From a checkpoint of a small transformer trained on Wikipedia.
Size: 12 layers, width 576, 9 heads of 64, MLP 2304 tanh GELU.
Architecture: learned positions, tied embeddings.
Training: a variant of Adam for these matrices, 1307M tokens, 4986 steps.
Each number is 50 + 12 x the weight over the matrix's rms, rounded and kept within 0 to 99. Layers, rows and columns count from 0.

# layer 9 MLP up, 2304x576, rms 0.0239, rows 1449-1485, columns 192-287
50 37 56 50 40 45 76 49 40 58 57 47 56 37 61 45 44 47 53 56 58 35 44 56 62 37 65 50 79 40 45 63 35 44 59 55 42 47 15 46 56 45 48 39 44 45 48 50 67 37 37 62 75 40 30 60 76 41 56 59 47 49 55 51 57 38 69 55 39 42 69 28 31 43 38 48 47 54 52 57 70 49 45 51 42 47 47 58 60 48 59 49 62 52 56 58
32 43 46 42 41 72 42 60 61 66 83 50 32 60 52 54 54 63 54 52 42 56 47 67 62 38 36 53 30 84 45 48 71 54 53 29 46 51 46 56 48 54 33 44 50 47 51 46 56 49 49 64 64 56 62 53 36 68 45 53 45 46 58 33 55 66 32 44 65 52 65 60 28 55 38 27 45 58 29 48 46 61 51 57 68 53 71 36 44 16 61 49 53 57 34 30
49 51 27 64 53 53 46 64 52 56 48 42 35 47 32 59 45 65 64 52 54 50 35 65 34 35 38 42 58 33 45 47 64 48 60 60 51 31 52 57 52 62 69 45 60 37 36 54 58 51 39 57 56 51 40 57 55 38 57 43 47 56 41 55 54 75 59 41 52 54 60 67 38 51 84 43 50 47 38 54 44 32 60 23 57 44 59 49 70 30 44 45 53 51 47 65
46 59 29 59 51 55 37 44 62 35 25 35 62 57 49 49 49 39 44 52 48 49 47 48 60 27 43 54 69 63 55 58 28 56 57 49 69 49 66 52 46 57 56 38 49 54 63 34 58 47 49 26 59 34 63 41 51 68 65 48 47 54 69 65 44 46 47 43 49 57 43 61 25 60 42 39 49 46 52 56 38 47 42 55 28 56 62 46 50 40 60 78 41 62 50 35
46 56 59 58 39 65 56 48 35 83 58 36 48 51 45 60 50 41 52 61 38 35 56 60 49 64 59 37 79 60 55 29 58 26 49 47 41 35 47 75 17 50 61 41 47 44 58 52 73 44 41 46 45 34 40 43 60 72 63 50 43 50 63 53 35 67 53 34 52 54 17 32 47 55 42 73 61 58 71 47 29 15 54 49 82 67 60 56 78 48 58 58 38 56 66 43
55 73 65 45 55 41 53 46 50 50 61 45 51 63 77 40 62 41 61 57 56 57 45 27 66 50 50 45 55 35 57 59 48 55 27 73 31 36 40 40 56 55 61 75 47 40 50 58 45 41 48 38 48 52 41 74 61 30 51 43 58 61 67 56 42 43 36 56 60 43 17 30 78 56 65 48 55 48 77 63 51 07 55 22 57 51 52 39 49 45 53 58 52 48 56 34
47 50 43 47 28 41 49 54 55 55 41 55 45 57 59 60 59 52 54 37 37 55 60 37 62 65 51 67 58 57 44 41 34 49 61 38 54 59 37 64 47 57 45 47 55 68 65 48 60 37 37 35 51 45 43 70 37 52 65 53 78 47 39 57 47 55 60 43 29 38 58 62 41 65 40 29 57 60 46 42 64 57 33 55 69 56 64 68 53 56 45 77 56 61 74 45
40 59 72 58 53 62 41 46 26 59 46 48 47 53 52 43 72 62 56 41 39 49 59 61 70 29 62 71 41 62 59 21 26 47 47 32 48 44 42 43 69 33 20 42 59 60 57 60 53 68 56 45 35 34 44 54 56 43 59 50 35 56 33 42 35 55 47 53 63 42 65 39 42 70 49 67 23 33 31 31 34 50 29 50 59 32 65 40 55 43 60 42 36 73 44 65
58 40 50 59 48 56 45 66 42 57 75 47 52 45 61 71 59 56 49 56 53 61 63 42 66 40 47 53 23 58 48 46 68 55 35 50 55 54 57 44 43 56 48 55 55 58 61 50 45 46 63 62 52 51 39 57 42 46 46 41 51 38 47 36 53 60 47 32 54 72 29 44 27 37 64 71 37 32 39 47 57 19 52 38 37 73 42 60 56 38 63 61 41 40 44 61
51 49 44 38 61 44 44 58 61 54 58 44 36 71 51 58 76 41 63 44 29 51 60 48 53 65 42 57 63 50 17 61 44 64 78 39 52 74 47 51 44 76 50 58 47 48 56 66 52 31 45 41 50 68 60 61 68 51 44 52 63 57 41 52 44 58 40 34 39 55 34 49 45 46 43 54 49 43 49 34 51 63 65 45 38 59 63 84 43 26 67 63 49 47 47 51
78 49 46 43 28 61 61 27 51 49 61 52 51 31 67 48 53 33 64 61 57 34 73 34 50 52 33 67 41 54 47 32 61 56 62 56 31 43 46 39 39 37 40 38 74 48 51 36 68 21 54 23 37 61 53 37 44 64 55 46 55 68 49 55 43 63 40 44 41 45 35 54 39 48 63 62 63 66 61 67 54 60 66 62 51 46 48 47 56 48 42 44 51 59 57 59
56 37 27 61 31 50 55 67 66 56 50 35 38 39 62 50 45 71 48 47 42 47 46 57 45 52 25 36 44 62 34 66 69 52 74 42 53 55 39 47 41 64 57 49 47 43 38 44 47 58 53 53 67 64 58 28 39 47 29 46 49 54 64 53 27 43 30 41 16 49 32 50 25 51 55 41 60 12 57 55 47 55 60 68 51 81 39 40 70 52 38 67 43 38 57 31
54 60 39 60 44 59 54 70 52 53 41 31 53 32 55 44 52 55 40 48 65 43 66 42 59 48 38 55 50 16 61 59 53 54 72 44 53 41 39 56 48 47 60 57 56 30 74 72 30 49 17 29 47 46 54 50 58 37 54 50 53 61 36 70 45 53 49 38 53 68 43 40 35 59 67 43 40 50 40 54 56 08 45 32 54 56 39 47 61 45 53 45 39 50 47 69
11 51 45 73 25 59 46 50 56 51 61 44 31 46 59 41 34 38 41 60 56 56 47 46 59 50 75 82 37 49 45 30 74 45 14 78 44 58 23 36 52 33 40 67 55 22 40 65 35 54 54 43 37 51 36 38 43 58 43 42 34 41 32 41 52 47 72 49 61 29 43 55 41 36 35 44 42 35 48 50 46 45 53 34 67 36 66 51 41 55 72 71 66 25 39 49
46 48 57 47 47 46 21 66 63 43 68 36 48 62 42 52 55 53 40 55 50 52 40 49 47 40 61 43 43 45 54 50 79 55 45 61 35 45 25 53 57 57 48 46 46 64 60 45 66 29 54 38 44 54 62 57 51 34 40 55 56 39 55 66 59 41 53 63 27 60 60 51 63 75 59 60 38 53 66 52 40 59 61 56 44 37 42 51 60 51 59 79 54 65 47 52
31 49 58 54 46 42 54 46 45 58 54 68 37 36 48 62 47 40 60 69 57 57 68 57 57 57 65 47 36 45 66 42 49 51 43 52 29 44 43 60 32 55 59 33 82 48 40 66 63 29 46 51 52 50 40 42 53 33 27 59 55 40 50 27 63 23 57 64 58 42 49 36 41 64 45 64 31 54 61 57 48 52 53 54 63 49 29 47 49 63 68 40 44 55 39 60
47 47 66 44 36 38 46 47 46 56 67 47 46 64 52 72 59 40 42 65 61 49 53 61 48 54 42 58 59 50 42 46 60 39 55 54 68 57 50 58 41 51 36 70 42 26 38 57 53 42 37 41 49 51 25 61 74 41 72 68 51 43 48 62 16 67 54 40 19 54 36 35 51 35 59 53 56 48 57 68 51 43 70 52 45 47 44 64 69 30 76 41 67 49 30 45
25 67 61 65 36 44 57 47 55 42 46 53 35 58 58 51 45 57 52 37 58 68 52 63 53 42 38 58 38 73 33 54 40 51 67 78 50 32 43 58 46 34 53 61 45 47 53 61 45 63 46 63 50 23 47 49 48 39 46 43 53 60 32 44 33 37 45 44 37 49 65 44 56 47 72 50 34 68 39 65 53 71 28 57 57 61 37 61 57 50 65 40 67 60 37 46
49 60 56 50 37 35 72 46 53 32 56 50 52 39 71 52 56 44 59 43 40 46 40 66 54 42 75 49 63 52 34 44 64 59 42 54 08 61 45 62 35 50 71 53 50 32 46 38 56 51 43 46 40 55 49 37 68 54 70 44 53 69 51 41 51 47 34 46 56 46 61 43 65 39 45 37 32 55 51 49 55 54 56 32 54 55 57 79 79 53 47 48 60 37 63 51
64 33 49 54 60 50 59 41 40 52 39 55 42 72 38 46 52 41 26 64 41 44 56 54 55 49 54 52 54 54 57 52 46 55 64 55 63 48 31 55 52 65 59 61 56 68 38 70 58 51 60 52 66 42 67 43 61 39 67 56 45 62 44 42 61 49 51 51 34 73 45 30 62 57 50 66 56 44 64 38 45 38 33 54 68 63 66 53 69 42 54 42 45 76 39 60
49 61 47 42 55 37 62 46 39 61 40 55 32 68 66 30 50 54 40 60 56 49 55 57 53 58 50 52 70 45 43 33 60 54 66 71 40 38 44 50 38 42 28 49 52 33 54 68 52 48 69 48 42 55 58 60 72 42 50 50 68 62 61 59 57 48 37 62 36 53 50 38 48 61 60 44 49 36 59 65 64 47 42 56 50 58 38 67 41 70 40 68 61 48 50 79
42 72 53 61 58 60 37 51 30 60 59 69 59 53 73 49 63 46 42 41 40 40 49 57 51 31 65 48 65 60 30 40 59 60 59 49 42 58 49 51 52 54 51 62 65 57 59 59 55 60 47 55 55 61 43 51 32 40 55 38 58 53 36 49 33 39 55 55 57 44 53 53 41 38 68 50 39 38 42 72 53 36 62 52 52 37 41 43 51 39 50 56 39 41 63 33
43 34 74 51 37 29 45 46 48 60 52 42 49 68 42 52 37 56 34 40 40 52 50 52 58 59 51 53 51 46 55 53 51 42 52 37 57 47 56 42 41 47 67 29 58 55 75 43 56 43 38 43 67 62 39 52 73 53 69 77 61 47 60 51 50 52 57 57 29 43 44 51 44 62 61 52 51 64 44 42 42 40 50 38 53 62 68 70 71 58 58 40 63 61 51 53
63 38 47 29 60 33 36 72 14 61 48 51 47 31 57 35 59 62 33 59 64 42 48 50 60 56 39 46 57 51 38 54 31 39 66 39 66 79 38 70 37 18 44 58 57 42 53 61 34 54 41 51 53 55 54 47 70 52 32 55 66 59 39 51 39 61 68 47 32 43 24 42 52 63 33 59 58 36 62 44 23 44 52 42 39 70 65 46 82 40 54 62 68 74 65 65
63 53 49 54 49 28 49 38 50 57 37 42 44 51 81 49 51 49 27 56 49 24 30 50 38 32 35 71 49 42 41 45 57 35 49 58 50 52 57 53 49 51 48 58 46 34 26 65 46 63 52 40 88 59 30 55 49 60 35 39 47 40 50 58 44 46 33 51 51 35 33 60 45 47 52 35 62 56 51 74 62 51 58 68 69 44 70 44 59 49 34 50 53 57 61 57
52 53 68 64 51 60 28 64 39 73 49 41 40 42 54 49 45 51 58 46 35 26 44 56 33 45 27 40 50 63 40 48 71 54 51 45 38 51 48 60 53 33 39 40 45 51 52 60 41 48 71 51 52 50 54 32 50 51 57 71 46 52 59 31 44 33 45 47 46 48 59 72 39 47 40 38 40 37 50 88 49 63 45 21 54 54 48 45 61 49 74 34 80 50 40 32
49 41 76 74 69 44 56 35 48 60 51 32 52 36 54 47 54 37 62 47 50 43 43 70 44 44 69 56 46 37 21 36 26 73 62 72 31 45 60 39 46 44 44 60 47 56 34 58 39 44 67 51 30 42 40 53 86 48 69 62 57 71 65 64 32 50 29 52 32 61 46 31 59 38 35 42 44 37 30 49 56 37 54 49 80 35 44 52 45 37 40 54 57 41 60 37
63 65 52 78 50 70 52 34 54 35 52 32 40 48 54 49 40 48 55 55 60 62 70 88 55 33 58 55 82 49 47 43 57 48 68 42 61 31 54 59 35 79 56 67 39 52 55 69 65 47 47 38 46 61 50 39 45 69 74 43 53 47 54 36 58 43 58 46 55 52 38 40 50 59 52 60 65 59 42 46 49 44 40 37 52 52 49 61 51 41 60 31 54 42 54 59
49 68 30 70 37 37 52 53 25 75 46 64 51 63 59 57 65 55 25 49 51 41 43 45 65 40 46 51 48 70 47 40 56 41 51 36 52 62 38 57 47 52 65 35 51 26 73 64 79 63 40 23 54 55 53 47 51 68 53 38 48 34 61 38 60 58 24 33 38 63 35 45 55 47 49 61 50 43 28 45 58 54 34 33 80 51 51 51 55 66 57 71 56 50 49 34
55 48 60 55 58 30 52 53 61 35 58 63 55 50 64 70 46 38 59 58 50 76 43 33 48 62 26 47 34 52 39 56 46 69 56 53 53 54 60 57 31 50 58 39 61 48 70 29 64 36 62 32 43 42 66 39 71 45 65 58 53 57 45 33 47 35 56 14 28 65 62 51 63 50 49 58 44 46 48 63 59 52 58 41 45 47 48 47 61 49 66 51 54 41 28 24
56 27 28 59 59 56 70 58 56 66 45 56 42 50 32 48 50 67 58 43 64 67 52 63 57 59 51 48 60 53 38 42 66 52 79 52 55 43 60 40 45 50 53 60 55 41 41 51 68 66 62 59 60 66 42 49 35 59 38 38 47 47 41 56 42 51 26 38 56 56 42 43 40 62 61 52 39 20 32 55 56 26 70 64 52 32 50 55 58 47 46 44 74 66 63 31
45 44 51 44 72 63 62 73 46 45 52 41 48 63 56 61 68 39 57 42 55 55 53 41 39 51 48 57 46 61 57 49 36 60 63 57 27 53 55 64 26 40 58 46 54 53 42 40 41 47 45 50 60 61 56 49 35 56 37 42 59 61 38 44 63 54 55 65 68 43 58 31 48 40 55 54 49 37 45 32 43 55 54 53 55 53 53 51 52 45 61 59 59 50 62 40
27 51 44 43 52 59 57 45 40 48 58 44 41 61 62 74 72 60 57 57 62 56 35 48 49 31 54 62 57 36 36 40 60 23 35 53 57 57 46 53 55 65 50 61 74 42 49 58 60 34 51 36 41 57 47 66 55 43 46 47 52 44 46 64 48 54 45 46 53 65 52 63 42 66 42 61 52 46 63 48 57 32 30 33 48 32 65 68 42 47 66 65 44 52 30 61
49 37 45 36 55 50 55 65 48 53 63 39 56 54 51 41 53 57 37 42 70 52 65 65 61 52 61 76 54 53 53 73 59 38 57 37 58 35 49 45 38 46 44 66 45 41 65 66 50 52 37 45 54 55 45 70 69 65 47 85 39 34 36 30 61 55 50 30 49 40 57 29 43 49 24 54 70 39 50 44 81 64 54 73 47 78 53 70 48 61 33 39 69 99 80 42
40 50 56 28 71 48 46 41 42 49 60 51 53 32 78 53 60 47 35 45 47 58 26 51 45 35 51 54 54 60 23 66 40 69 45 67 35 58 45 57 39 49 49 49 49 39 51 41 42 50 44 30 40 57 50 43 40 57 65 40 50 52 45 61 47 44 28 39 42 34 43 76 57 35 47 39 52 55 33 89 35 61 41 56 37 62 37 28 50 55 55 30 40 45 64 54
38 46 41 58 57 68 59 48 57 61 57 44 43 57 46 60 58 54 47 63 41 54 53 48 33 62 45 38 62 38 41 34 40 41 45 51 26 39 47 60 44 48 37 39 33 32 45 51 45 46 49 48 42 31 63 50 37 58 65 34 62 60 28 35 40 53 48 31 43 68 59 43 55 53 52 64 34 44 47 43 55 61 58 44 59 81 58 39 62 50 57 49 72 69 46 57
39 70 50 46 56 38 56 38 55 35 39 47 43 36 25 71 53 52 40 49 47 43 48 52 50 41 59 67 81 71 51 44 46 48 40 57 56 61 50 67 38 17 74 31 32 64 37 54 46 55 39 33 49 36 55 43 41 59 59 42 46 24 46 24 59 71 41 43 48 78 40 50 57 53 46 48 43 58 45 66 35 74 35 48 69 49 48 67 75 66 34 47 66 58 46 52
# layer 9 MLP down (transposed), 2304x576, rms 0.026, rows 1449-1484, columns 192-287
49 57 38 60 10 50 32 51 56 37 51 48 31 39 55 53 55 70 56 51 55 64 67 46 61 47 37 52 35 45 39 63 60 33 51 58 44 69 54 74 50 64 51 41 60 47 45 49 65 52 63 41 22 44 57 55 76 56 38 53 61 50 52 33 57 36 45 50 41 32 35 41 53 24 38 44 53 45 27 34 38 57 48 47 57 46 75 56 34 47 44 53 59 46 47 43
43 61 60 34 55 37 41 46 47 60 33 52 63 56 56 67 59 60 55 32 65 65 51 49 45 63 61 48 50 42 60 46 49 36 49 67 49 40 45 56 33 44 52 50 52 41 38 37 58 53 29 38 55 49 37 56 46 38 35 43 47 37 49 74 52 68 37 40 64 58 45 52 69 35 50 57 36 49 41 29 49 48 45 42 54 63 31 53 45 44 48 61 44 28 62 39
67 63 47 48 51 68 34 32 59 51 22 51 42 58 57 37 30 34 62 47 49 39 58 52 47 68 23 40 64 43 32 56 46 62 46 31 51 70 76 72 57 49 45 25 57 54 20 45 50 30 65 42 46 52 37 56 48 38 59 36 50 51 54 33 42 49 51 51 46 32 33 58 36 86 58 30 59 27 43 56 51 36 61 40 56 54 51 34 43 41 67 50 27 33 47 39
73 43 43 48 49 61 32 35 29 57 71 42 60 33 59 63 38 41 59 39 52 51 50 58 47 37 80 70 55 42 47 43 52 37 39 59 61 50 24 41 46 35 56 48 44 55 44 35 56 60 51 51 51 44 48 57 54 27 54 47 41 30 57 33 71 64 47 55 53 50 17 47 32 64 59 52 41 61 52 40 44 40 59 40 51 55 67 55 39 56 51 57 50 44 66 51
56 51 40 36 71 55 65 32 45 44 28 30 37 59 60 61 41 53 45 40 53 52 33 52 60 48 52 22 43 46 84 41 67 56 77 68 46 59 35 97 30 43 57 36 68 62 56 59 52 50 30 50 45 43 54 55 47 31 57 59 57 55 39 48 55 50 45 38 61 43 43 49 52 41 57 67 52 33 61 62 35 48 27 52 49 52 50 35 47 40 65 62 66 44 50 62
32 44 53 43 70 77 41 77 56 46 42 48 37 50 26 43 48 44 63 52 40 39 41 52 22 45 60 68 67 49 69 39 75 38 56 46 53 60 46 60 35 25 24 49 52 56 50 61 48 56 71 50 47 55 86 36 34 53 52 57 49 43 38 50 52 46 34 36 70 49 39 68 51 60 23 45 57 60 58 78 63 49 59 75 44 57 51 53 64 40 52 45 38 54 59 46
40 55 79 47 54 41 63 55 43 53 46 49 54 34 63 50 36 55 56 54 66 33 55 27 51 37 44 50 71 64 43 48 61 44 34 45 53 46 42 74 48 46 67 55 38 37 36 43 54 60 63 43 70 70 41 66 57 46 53 60 44 48 50 41 49 54 60 52 55 59 45 47 45 50 69 63 67 41 29 63 49 67 60 61 58 54 46 50 46 48 51 48 44 68 39 54
35 70 39 45 43 38 49 44 57 51 48 46 54 49 54 48 37 49 36 50 45 56 52 61 46 59 35 33 53 44 73 38 47 55 68 76 39 48 39 20 37 64 59 64 46 44 66 54 70 59 45 58 52 39 63 38 50 50 59 67 47 48 29 38 43 70 69 50 55 48 42 48 45 68 55 43 48 61 68 40 55 79 74 54 38 62 45 45 30 64 66 49 59 51 36 45
46 36 34 63 48 39 44 40 47 53 57 46 58 59 32 39 64 64 56 30 49 29 47 40 52 67 48 48 48 44 30 36 70 55 58 49 45 47 56 57 48 49 62 54 48 44 61 59 80 59 44 85 67 58 42 59 52 49 44 46 61 65 41 59 42 47 67 41 65 54 34 70 40 50 48 48 64 61 54 53 52 71 39 54 47 42 43 53 48 60 58 78 37 24 67 26
36 62 43 41 44 55 33 45 65 31 63 55 54 69 61 35 47 55 45 52 52 37 48 41 48 26 45 65 52 64 43 53 51 33 62 56 44 45 25 72 53 53 55 68 72 54 77 47 44 43 37 48 38 28 36 53 51 27 49 26 50 40 61 75 52 34 42 60 55 27 59 65 52 49 66 56 37 56 65 24 62 48 32 46 55 45 41 43 36 60 45 33 32 49 66 48
54 53 32 40 59 54 62 42 46 53 58 37 46 38 38 45 47 32 59 49 45 64 64 41 52 51 50 30 53 24 41 65 59 55 49 45 47 41 53 53 40 50 57 42 48 55 55 51 62 63 65 36 40 35 44 54 51 57 34 55 47 50 49 36 44 69 56 50 58 23 50 47 52 42 50 56 45 77 64 36 57 64 43 62 36 53 43 64 43 55 61 44 36 65 62 59
51 70 76 44 57 34 46 37 44 50 43 56 71 50 44 56 52 51 57 63 55 39 47 53 67 65 45 63 54 31 62 33 39 37 35 46 49 48 63 65 47 46 31 37 55 52 62 52 54 39 43 65 36 49 51 63 50 42 60 60 50 57 42 52 68 50 61 49 76 37 56 44 79 50 64 62 45 87 51 43 58 57 66 32 48 30 72 51 51 63 58 39 58 65 43 55
23 48 62 61 55 50 34 31 39 41 59 43 52 45 39 47 54 45 53 61 61 41 32 64 57 38 45 73 45 62 52 58 47 63 74 35 52 52 66 81 51 46 64 55 73 56 68 45 46 39 53 51 68 57 42 36 45 37 32 54 50 48 47 41 21 58 68 50 54 35 63 49 45 46 52 70 50 58 53 44 59 68 57 47 49 51 42 56 52 51 52 55 53 48 54 52
37 35 48 49 49 59 54 40 55 56 48 27 37 39 56 34 31 53 52 76 32 60 55 51 67 30 36 66 31 47 29 57 64 45 37 54 31 51 52 00 57 47 42 65 55 45 37 37 42 72 49 47 46 42 42 39 60 53 39 32 34 51 35 49 51 55 62 53 49 55 57 62 32 70 59 49 40 42 66 50 57 44 42 68 52 51 39 23 17 57 59 41 53 56 46 38
43 63 51 61 47 21 59 46 68 42 45 47 81 37 42 38 54 47 44 56 56 44 40 43 62 32 51 53 49 38 68 59 40 45 37 26 65 53 41 68 50 63 52 35 39 53 46 53 58 41 52 81 34 60 38 29 39 64 53 45 45 63 40 32 52 48 55 49 64 48 44 40 39 37 53 47 49 65 53 52 49 37 37 61 65 46 34 53 43 43 32 56 62 47 68 11
47 41 57 42 65 58 55 56 55 53 50 45 53 49 27 79 68 42 64 28 50 41 40 36 62 65 37 65 41 74 73 55 44 49 61 52 52 43 28 39 49 62 38 39 74 38 52 52 39 50 76 55 54 47 41 73 47 36 61 34 53 43 68 65 46 60 52 36 53 70 50 53 58 35 32 45 52 48 58 50 61 33 47 69 53 51 64 45 52 48 44 49 50 43 58 42
55 37 62 45 62 54 49 59 67 48 61 70 55 54 61 50 56 55 52 61 37 54 42 31 65 34 54 41 67 50 50 44 40 48 64 77 49 25 58 49 57 50 62 52 56 36 52 49 40 54 31 45 64 53 49 26 42 43 48 64 43 64 43 63 37 48 53 56 46 53 28 28 51 72 54 43 73 65 55 55 38 34 39 58 47 74 47 30 39 34 52 61 40 70 47 63
60 55 46 41 70 49 23 70 61 57 62 57 46 57 43 46 67 63 23 68 46 55 52 56 45 46 46 53 49 49 69 49 49 46 54 49 59 58 48 51 61 52 50 53 59 50 53 26 44 47 48 33 53 56 52 56 57 44 40 66 69 39 44 49 50 22 50 35 60 40 18 69 49 47 58 56 61 50 51 47 62 40 71 46 47 50 38 45 48 50 50 45 70 46 48 43
52 28 53 35 34 47 29 28 66 43 62 64 54 80 67 50 41 70 37 48 57 47 42 60 55 54 51 51 50 60 51 65 44 55 60 52 85 49 48 64 79 76 43 53 66 66 57 50 53 56 45 72 44 45 39 67 54 73 56 58 58 40 34 57 52 37 68 76 43 55 67 42 43 55 44 50 64 55 34 48 45 55 42 61 54 61 40 83 38 28 57 49 45 35 53 45
48 43 44 48 50 58 51 60 45 51 61 48 53 52 72 49 50 62 47 36 48 55 52 50 45 40 60 58 41 55 55 45 50 58 32 38 63 58 54 79 50 47 48 53 52 63 47 55 49 40 64 40 56 53 52 53 49 32 30 40 56 52 52 57 53 46 48 44 53 52 67 57 43 53 58 51 59 41 44 40 58 60 59 55 43 47 63 41 37 44 52 53 56 42 46 45
47 26 58 30 47 51 48 40 61 61 41 14 60 46 38 47 58 44 57 50 62 68 56 54 66 36 50 51 32 53 51 67 42 53 49 38 38 62 57 60 56 62 53 51 64 57 39 62 50 62 53 50 56 47 36 42 45 36 40 72 44 48 41 44 56 62 40 53 55 36 24 70 52 42 45 54 51 49 37 42 55 70 58 25 56 40 52 31 40 49 65 46 43 48 42 47
75 55 32 40 58 46 48 45 58 51 48 36 48 57 30 56 43 57 47 69 59 52 64 63 74 31 32 44 46 73 46 60 58 61 46 48 51 29 33 37 65 48 46 50 56 43 45 36 35 53 45 45 49 49 32 71 67 58 49 42 53 23 54 52 61 68 47 23 78 47 31 69 42 51 52 67 67 47 34 60 59 57 54 62 48 31 52 49 70 55 56 58 50 52 36 61
40 43 57 50 59 59 63 51 58 52 62 50 71 31 46 49 46 49 54 55 49 46 51 65 32 36 50 51 56 54 49 46 47 48 62 62 39 44 64 38 61 46 53 60 54 45 41 40 50 56 57 65 40 71 39 37 29 61 44 77 54 53 39 53 60 57 57 46 47 47 61 62 49 65 57 57 45 63 53 43 48 67 63 55 43 24 48 40 47 36 38 52 50 28 57 51
31 57 51 44 42 62 63 54 29 52 57 54 44 66 37 51 49 68 37 45 41 46 49 19 65 32 46 46 52 34 59 45 61 29 21 64 52 64 48 48 61 55 44 50 50 55 57 53 43 58 60 37 55 48 56 71 35 33 44 40 53 55 52 51 52 55 62 35 66 50 71 50 60 35 47 48 51 60 19 40 48 41 59 42 27 52 50 40 45 46 68 67 67 58 43 35
45 40 55 55 43 51 48 46 63 60 68 51 43 38 38 45 32 49 67 59 46 72 62 38 49 62 54 56 55 49 36 62 60 62 64 47 63 22 69 26 50 45 26 50 54 58 54 53 45 50 53 54 42 38 66 45 45 45 61 50 45 57 35 44 55 48 57 54 57 33 48 65 43 68 51 29 53 77 41 58 62 48 58 65 45 59 46 42 38 54 60 32 47 49 58 45
45 40 52 45 47 45 48 44 45 67 50 46 35 30 50 65 54 41 30 63 38 55 67 54 51 50 41 75 75 24 41 60 38 42 47 56 28 51 63 54 36 54 69 59 48 67 53 35 45 51 37 49 44 68 43 45 53 43 49 40 41 55 44 50 48 47 34 61 48 46 57 43 56 56 53 52 54 60 27 33 24 57 48 55 54 47 63 63 57 58 42 39 50 36 38 68
20 29 71 57 61 64 51 46 49 44 53 66 51 49 51 46 68 66 46 61 42 37 43 32 51 40 40 42 49 47 70 57 47 48 74 48 48 49 40 76 56 63 31 61 69 44 39 49 35 53 45 47 65 32 37 50 27 51 46 55 49 54 65 31 49 58 73 36 55 65 51 69 51 52 43 41 57 47 64 38 59 39 42 62 47 54 66 58 33 37 53 54 61 57 44 30
52 79 55 52 56 65 44 62 63 32 44 66 64 49 45 57 89 57 44 48 55 52 73 57 36 57 45 58 33 53 55 53 51 28 35 40 35 57 25 62 61 66 29 36 31 52 34 70 69 49 49 63 50 45 28 49 63 31 54 44 54 49 66 57 71 39 60 44 40 57 38 47 53 41 58 32 43 39 47 41 43 33 57 60 57 25 59 49 36 66 61 42 23 62 35 43
29 53 53 40 43 37 57 74 51 42 29 45 20 41 60 52 66 43 36 41 58 59 37 58 43 45 54 53 60 52 44 64 32 72 63 62 59 28 45 58 48 70 56 47 54 70 41 52 61 41 24 30 71 61 64 40 50 44 62 38 34 48 36 41 57 42 61 22 36 48 71 50 35 67 62 31 36 43 44 48 34 50 53 41 29 52 48 42 46 62 52 55 44 38 44 65
53 32 42 40 43 66 57 39 35 58 44 33 37 39 36 15 75 56 56 54 54 45 58 40 58 51 51 46 59 68 60 47 47 44 51 46 54 62 42 52 46 40 30 54 38 49 20 56 48 51 35 76 34 43 68 66 45 55 51 57 51 44 66 58 68 41 59 67 46 62 50 38 60 85 45 71 71 67 78 51 53 33 50 75 57 54 40 79 36 35 42 46 29 52 70 37
72 53 67 57 47 46 39 53 62 15 47 55 75 46 41 44 62 61 52 45 67 55 43 38 38 28 53 66 11 29 69 52 49 71 42 72 69 43 39 44 43 52 42 59 32 68 37 57 34 50 71 61 28 67 56 45 68 28 60 60 57 41 70 53 51 52 67 66 51 40 47 61 41 32 56 45 44 42 49 48 53 63 47 44 44 42 49 35 57 65 32 69 45 22 58 58
36 27 51 58 51 54 33 34 53 70 66 57 46 46 35 24 44 68 52 64 58 61 55 40 46 48 67 54 69 61 72 50 47 48 34 55 64 68 61 73 77 51 64 60 40 52 60 46 50 53 46 48 42 25 19 45 53 49 52 38 49 57 76 62 60 49 44 54 19 46 65 50 38 24 64 46 54 49 51 43 67 53 45 41 27 41 47 55 44 67 51 56 66 44 62 54
59 28 34 48 85 73 56 66 54 40 21 54 45 39 62 48 34 43 46 46 34 20 53 52 63 43 30 41 42 56 32 64 40 58 43 74 56 32 60 35 46 51 54 73 40 44 38 81 32 59 39 57 39 53 44 54 59 26 49 32 43 59 34 49 51 47 50 63 35 50 67 48 45 66 42 53 55 49 57 50 42 54 65 53 57 28 43 60 18 50 40 43 36 48 60 35
44 43 86 47 58 56 47 24 59 68 78 49 51 63 54 41 51 59 60 53 74 49 41 41 35 62 69 33 80 47 57 39 53 59 46 41 52 55 48 66 46 37 55 75 42 53 39 48 50 45 20 52 62 65 62 41 49 69 71 62 58 39 70 61 64 49 49 48 37 72 47 47 47 52 69 41 68 47 44 31 55 75 74 52 52 65 48 55 47 50 40 46 56 47 64 65
43 47 17 10 60 56 26 48 49 69 52 53 31 41 41 60 60 45 52 49 68 48 61 57 56 37 32 53 61 62 44 28 72 48 46 52 62 34 70 60 43 32 61 47 49 59 49 51 63 57 29 25 54 50 57 42 35 33 47 48 55 51 35 55 53 51 77 62 64 45 43 54 56 45 26 62 39 48 55 59 55 38 42 61 57 63 65 51 51 68 53 62 50 30 36 14
56 63 55 54 43 47 51 58 50 51 44 50 65 46 45 51 79 53 52 45 46 39 39 40 62 59 84 66 34 60 53 57 58 56 37 33 48 64 42 99 53 47 32 69 68 61 70 52 40 51 51 16 60 47 66 55 53 31 30 52 55 43 31 63 64 67 44 58 32 57 53 62 50 59 39 63 35 33 48 42 54 65 39 59 40 39 43 50 52 37 56 52 66 41 48 60